Each number is 128 + 24 x the weight over the matrix's rms, rounded and kept within 0 to 255. Layers, rows and columns count from 0. Numbers have three digits each.

# layer 2 MLP gate, 256x128, rms 0.153, rows 41-74, columns 64-127
155130121117167105105130132142145115133144153141121175138145152111123133129096074144133141151095136108100138136167131131151065160079148147105086131127149170116136158107126145075163125158127119
113116108141092103136075091129141089165171198129102156149153124164141089162149111145137081084092112133115143151130161118120126124162109089154084122154097130138106125089126119092139185127110140
130121125122133125137129118134133133129120147132134138129128126139143136136133119121128121121130122112120131141141119131152170091119126130117138133129124140125142128120123139115151147145131126
129071121173142117102111163132126115131148112144116152097153158125130155162116080131121140122090124046150149132165118144147126156115127097121151114124145120147134125098149150150186120143096135
165149105154095172126153104183142156117130125141118125090101131107073150155097110118106131137140136103107138169147140154099132077131084113116163162174110136126108120153130093182108117152127154
131153126124113112116114115138126134187173155114148055122128145162138101118150156181149117098149063102115161173164177095117147097074148131135071141135136132120138092101132140097099107119114107
149127131122122156150140134130097132122118112098127099074096116140145136103174135148122142081134080115121118162130130150143142137118132157166153130104125113166161127143152100129176166126122170
147095114096160159127150120104136164126126137121135124154135163126165149108106093116161114109124108138114084099093120132140119111110079115118108119148125145151090122139145138106109103109115144
121126143124149097128105094094145086138156157107150120135161122114139135121125140132166118101120111130114115163156107103114134118111140112131145081138135114112131115121124153134123127119125124
127170092134126124128109131127138116140112100144147126131111139134143136108131122111131134118141109158123128111137126152111144100108156141142136125144117124125121168120131118131113158134126122
151122113144111115129121153109115056145130128122122130118112105149118127152127130143176086151124146141138138143130136109135178114155089099127130139135131129171143125149131141139094154120116141
147137107167100120136104129122124108088121116160139137160104117106145093108160138118123152161159167130115146120127121144132141119149131127128140141099124103136126083155125111126119121103128110
116152139180141139133129119110131131131148114162106144136110191138129133109115098130169105118124121124123124136125111092098162167105146093122099119149127109168115086145172126130100131127148083
165115139120118101096121127143153070083164152096168103109143117131154115140122117130111140136112128152133133136112130114104125131103164090114114110117107113104146127120095153069122128128081126
134126145116140106131136115116133118131143137088128145127112117136107117129150114157131139127122126110124131120133133108108150098126128118125124120127116123127126109119129142095127130122123135
101130171154117166130132107135115122122126114062105110070190134115148138113125163128129119113127118128129143131088107133105081171155176133141122107131145115111134125148107130166120102134133114
113173078124114127145150111118146171114081079133149119159149105105147113115112135144182133122116090158097117143125151162162220129107134156105132130122133105078118129147135170154067141113158153
136104147101098128149173132149119172165163120128101154093107093125136143152103111107143147144156159117126133117125080101164121122143095161116141132141124155141170171142136152169125153145119119
110114148094138115155152128145131121149089136094136100132128101122132141142116130087124140131149135139098146110127134118165140168121112142097133076131158142153137162125110121137137144155137137
103103141150127072105151122125138115153141155126158161151124124141141078171082153139149120084169139109140134147153125110163142146073160135100111118137131133115140135159106111105117130168121145
142142098171111180132151116135126116146143099177112145193123141129116142102157139111154145143133122053136129149141121103179067158129118172119099078098142165120131124107115166093124126112111113
168109107168135128098162109065158158115141092122147103135105141086109172167152178059123162141117159098126210130136106133130114126136107166061083126191095146131184058065177165104151127149104121
134141119116127152115131131135119127129119134145118127101136134115137117136151123128147152127138128109128123156113114139119125145142148134118131109141148154116106124122135143142134116159120123
157118094164118197103137177126182109148129130138171070146083151127155129133054083144102088184126124126168135106187092146083137125102098115104104107102163111199132122129163132119093128128046171
130110151130123107124133125138119112131125136130131131113129129136112126145118136137139132120132128126139138124125128130133108110129147114128128168123130130131142130132141144118142143131134124
139122125112196080104149122151162142105133117113152122056171090132162155194132092094113167144127072090150145148142124148146081134184111135144195130112150110104162144100100114142161139121116126
125159071138116146218085082099105140089114112131140144068142116131118169146117162071139129148100119165049128184098116101115163108078124126120119152174081120151092129132114177095112097064120142
126100116092100143124068100122197087147109124121177092140115173134122130131089159146064130135140183150104143099149102126074128156183146119120103138110145113141137141110120134127103142145165138
135093146143168113148114101140152139149158155162145141138130152133150140142119130099120144098101132133146119132121150134123077141128143107145147095128121164122132136129151112114117124148147142
116142159160168150183037137089047132120133154084105140131100184122086174129152110162074114149209092123145141108076106115136108110142095109127093133137126127126127111155198092127109163126121090
128102162143144130149097057110119115117160115151138188153139138142187110117205069168124151117086102141031098142151158126146138132119099176160124114117138141128134100138111144106127131148150143
150107120132099108129123101119131148142176137149095140177146145148127149122115107129125121127151131148117110138163128122156132132086137148164139085152120119152107114128139135138129149116098132
137123105218130114119069126082130074074115080167148120143115163127115162128126107103143145180117160097105078132127129125126129127159133107155095125167081121154125156131108083179078148193118130
132115120141121126134110102144100093129096153137131120147106144149172104135136103132162150112147119134134149116117128181117126127129134151132131142151114094097122157127147140098113178078138155
# layer 2 MLP up, 256x128, rms 0.152, rows 41-73, columns 64-127
100141124138111154130126101108107164123101097112132095112123116173115119133160150127119140106150111131132112116113127124129183107137106111151149145128125118124102107155150133116094137120123156
154141149104158150114161136131105168102095059147146095119104146089109166103097139120107148182155145125142103102127102137134133127091140157099183136108161140125146140165140127178111085132134108
120099133147128138111139152121138124101124124147129128134141125112110109115122128132142145148120134136121125140119132142132104167119145118129129149138131115131139123132104153138121117132129137
114146134124121175105166149122111106139075166157122147091172112156173137131122106118102125145143119127130133150138110123135100078108150121112147141121125116136135109133130108094106133133147129
141139093139111155117183091144147117101109140165127126136135106105119125126074120082176143168168134096098132132151177119164078124132108134119135140144090193160130147123124135158144111143101157
127134137140092172173127131144098115110131124099082138128178152115107150162084152112123125130105139123137120149119128157131092152159151106134120123110141181107081098150118128119121141099138107
108131116158110077103165092136148110145087113137130171157168106121139117125126141114181129147126143129138161078116143105131108123135126090127109132165119128097079137113073118106096104124149091
115127094085168152112140144111139147110119104179171104165106147133176137138133128129118121153116096150117103089110145136130125101129115136116115111144131112139095113134137137122092084091125172
109160136126105105135125137139124151122139091126107129126137097123144121130138164101135113137140127126137145119148148117111131129121175109123140134119159135134131141103120128097110125135144114
117143141135143134152137060124128125102145110109154121141146134128143105136116134129117122119112136119117128124118161150147128091156114112131112133103139129149132084158104103152130103105142117
132111162144151160116128113123129141115116110165128145136129143137159148104161109140153109123121114158123101129114124128180144142137137162129142144141113133136128124126138111115120116166114094
119129149122140117106149154122119153164158118132082123085150161179077153139109124151119110093100101118122096154124142129158116153130114132130126130159133158121137192106136163121143146158130136
145132124137107156137158130128147156101137104110111142157118141093063090117126133106184139128106100120130117117125118115101155174145154120105119166141103127144114120149124133119097149148152106
066134142129073150132113142159126113157111114123099150121141109161110148102106111118114071147113101130151154123171075130178130107145078133115159090110119107207119139136131123120149160098130111
126111128150137110129128132133126143132148123110131132118125137120120116137146140145131127120135125118131119129123121127121154119162142126116126107100128143133128124139121133113124139114141130
145162129134131143134130128143140142114202109154167113155149136114123093125100136122113140156121126148113128177104085156134143083129114155095119099162101106168152134130127117194119134112157134
106117120096151140149132157117155163178180154163161103134179140122121108085193157142104142093126153148138095119120133112140086171138098148122098138133154135155132052097112182113121134164104117
126135153126150091115137079156117128146168133150127151129105134105110132138151130129090118108128166095141128166147134122100122097111147113129149078121131140167127107126159135091101106155130151
160181155155142099113112112128124152095129086132124147143155155109135126143131125148140153120132129127126113125107105138108121126130135118163134092124071091131093108149177150139104115119117121
141131108065152140106134146153117136124098096096083135073115111127135178105136118109127154136092091098140131145144144150084127128140101135148164121106132140121133103098146128111182119128095149
147161132159117116131140093120106102136159089164101126141139150161134146123182113137142159135166120061132141153128098152166146150101162157137100114089126140116149121126104128084121129125127080
117143129115131124158106153171075124127160172137074154102139113166132120106105126177112087148157115171175077136149111145121116131106128115196129117054160125134082176192099107131099149120131136
120163165120129114129123144113123128129139134118138136141114127145146131114119126111139103140119147155131120109143102117206123129118109123129117131146108141153152123135127093117119128129123131
146118140127122163151099164114123134125152127124149101130109118106143172148148133159187126156120152146166098115103134066090129127143104126130125127145110134150082120120138110143097153091100134
124111141125128139130139119127135146134138123110133121149123130127126121128126134130129130128120123145125129133119136114137115147141135135120122124127142138132110123116131138126123125096121132
121126106127137118094130120152115143123149149117112107103138071107114125139164175074141144156141108117207108164116150111165143144160119097155120127136117108110144129119120109110143122084160134
121130147132184171037187113170082148156133165129118183130144139144158116110096106177154142137019014133159177114147113142134118110151087088133091135169127170193110132018149087074187171133084121
188156120147187151118197147134097129113146110116102141165133109099109118117114089123128132173068089127170101101110160130109111108125128151127147127122111126098148105156121112151184149141090130
114123110119150112136106132121136138149126174114128146116125110122125141153105131119123115117110146122157115110108144127165102138147116100149165135123116143108115125148140101132146135145142143
101099139129227096216039115098075156111122171127096138148111186129097164151158130120095082166178108134127118074066099102139134136135119124103082139163083145114072113111146139100166142120142092
125141133159124177130135150117096140125087115147121137124119096106140110144133092132127140152089121107109121151120088104104132091147129174095148169129108097152087115145157134142106111132127145
114143131124131094135149159108134096138104133180143138078135123149123132151156114151121108152113132115129163089114152137101101125130099117128104159116143095114122139114097128106125119120152129
141149147068152097165164097186122144167134158094132169139130132162158113135163120157140143079145093081127118115103129131122129167102141133130171116064158132117116094129098123095132124103162127
# layer 2 MLP down (transposed), 256x128, rms 0.207, rows 41-73, columns 64-127
117129103150122120099129123132161099107129126101136154155163098099116151114129118155145113139134112079085129121140107145139147119086139163110138152135105143130133133136126104096171160139174113
125099066118124164104087049144150076129128149167134117133145104152121147157086077099128107109159092154090087167185168097112118059163132120122159159165099120110108127125081105114109098127077144
130118102126124133122136118122124144133122146128128132144146130122124117132133130133124145124132129148136142136127118127111129115127114131132124130133130136142144137116125135131137146140139123
130120116128137121118128113150112116140112130137126156096158122127130152122136083122094127124111114089112140139143128144155138137091158064110144130123147100133107089120144140141134125112088160
116122158128134145126145114125154112097130146125119121112142109094127133117129133102156124151177097102116104149150139143150064152133132152098127100147111153191136139119111130131179137124104146
135118078115132120128117139113148117179179147132166049137102158131137135137139163167153129111117060080128142160156168106170116100096135147129092134112138154098117112098140139083085097085117138
079124102126134094105156107128118124136103124134106110143138096117143093150191144104139149132136136119142122134140100146139110131135187083107122116158069115127090121144128165113142120112145116
123136157097146145119170136096142110156133137117147138160113145139131160105105125128098158142115112158135124155106114138130108112107128100136118144109146133121140163147156124101115128130136149
108114124131140130157121137106137095106129124147109134133164127137140133133134125144129094122109106137125139113103122153138119145146146150148131131123146122131153118132083122145112128126103154
120113104138140119145121123137129130109106121136161117127157137121106114132118119103084128115146131121122129130139148130141121128104137102140139106141135136127125090133085104127127111094143115
135136143147171114111105084132139151131115107129124151141132144161124153120130116140124121115101120134132114149124129107156150130133146132104118142109140112108145109124131116137127101114118134
106119113155099125095125159116072143133125145124100132091127165158067142150080108116087088111109078105100126134135127148144131158135137104134138104134152170117163138120127141133118141121127143
147086126070135103100121151102113152138130178130124124119140113159087120101131165120143145114157155160157127113126123109138128149184106138137162140115103116132144169107134119103180108141114167
118139201115059146136118157155176126170130115130140088093168125153135136141138128142145113135088086147125122144145094116128143104113128102134179141086107120135145149110142184075164157098082132
138114135131142142140123126107145114112122117115122132144117111133131136138130136145122138124123122116122131131119125125131128125127132117142135129115136126114130133135139117127135141118124137
123147163145125117124137161143148108126158106130131131099158149119121145108107168129140120134125118118121139141088112112139134130119106135114153132154117109180149149141142128142111151113134116
111120172095142160149114142094131128114138140143166123137143130125149107080193125133114138082115174128117141142113105122132088174122116175121104115140123136180123098112121133131126154144106114
125123074118082135150154127114141138134110112141101100139115077132104117148083119130173128144162098156106106096121130140113101153157118159100138129146117134113129168109144119126151128122115141
132169110132157120121130116119128132161140133134102125110161144097128129141125119082100145126136150143118118111131155139104112144102123095149121102123115123161117133153142157148103129127141148
090135156176111113147149131107162125169151122111113149145155116102161121154120134177119117101188117126121111123161110112117149113079115113094096151159137163118105105128141172101115124133123115
116092104137143137091114132133125179152177130174134135138113133081109124117105133124129109123077129138129121127141120092132143170154104102158122129141134122133142108113151139131129123115118124
153120071146140132090145101089138113140134077082142123119130142093069168162121201097111166152105134109117201117130117129147129150133103144056098126185116152154183059085172136106118105148094118
142131133113147126119121136141132122120137139118118109131155134118132139127115124142129126131138136132145144125125128136130138132117123109135113127137127129126123148131113116122128127140124123
171115067146085172126098163126187140135122121132184066137081136107171125159101126152137091171119142143194142100181088148124134123101124111092116134129128142205130150102148097139062109103080202
115123132130125130125129131141135118117127121139130118145114130121125127145131136132147126129128132124130124115132126133122122124134136140125134131124139126132125122137133130119133128128126118
138109136113084139108116096132128114174120151149098112195099138131078102082116167133169066082133130176125108121142152128105116120051140145095038150148094137140120092123153132057114131091178130
099132208137169146037184136136088139152129147133105181130143132143164099139107098176175145151077050152145176142132102139141117093154105085130104102107136173162116140009137119066186153133090122
077129107130091102137113119136095131125112160153142122086115135148169150149138127122108120064167104109131122172120110142170134157069104080132111118124133120123128141101101142113118103063154072
126135156130138140136117118158129105108150106137082122121112141135134145118122132100123124135125127131106120095138136135131124089132114100157126138123131127128126110111159090153117128118128113
114073187144220108136074128133149106133098156163142128168110144136094119124128120111094091175165125121133115089131108128104119152135121099106116125141069155101082157073113138178164142092151104
169135152156127122139110105143104120131176116144156193164122137164163151124168100142114129110101114136038117126162135124134153122107121164152152109130118105123125115139104133123093135162149164
116147133096126157118142116130128129118135139127131145106138136137138149141134144156115123136108134124138157121093108104111142142085132112122141147140169152148107141126150127134114125122132138
125137149161143102134079111093143111115128109145121100132148171155120158119151124088118145127100153145123091162132131129120109114145148126171116118137102121171082128118107096162091161173121119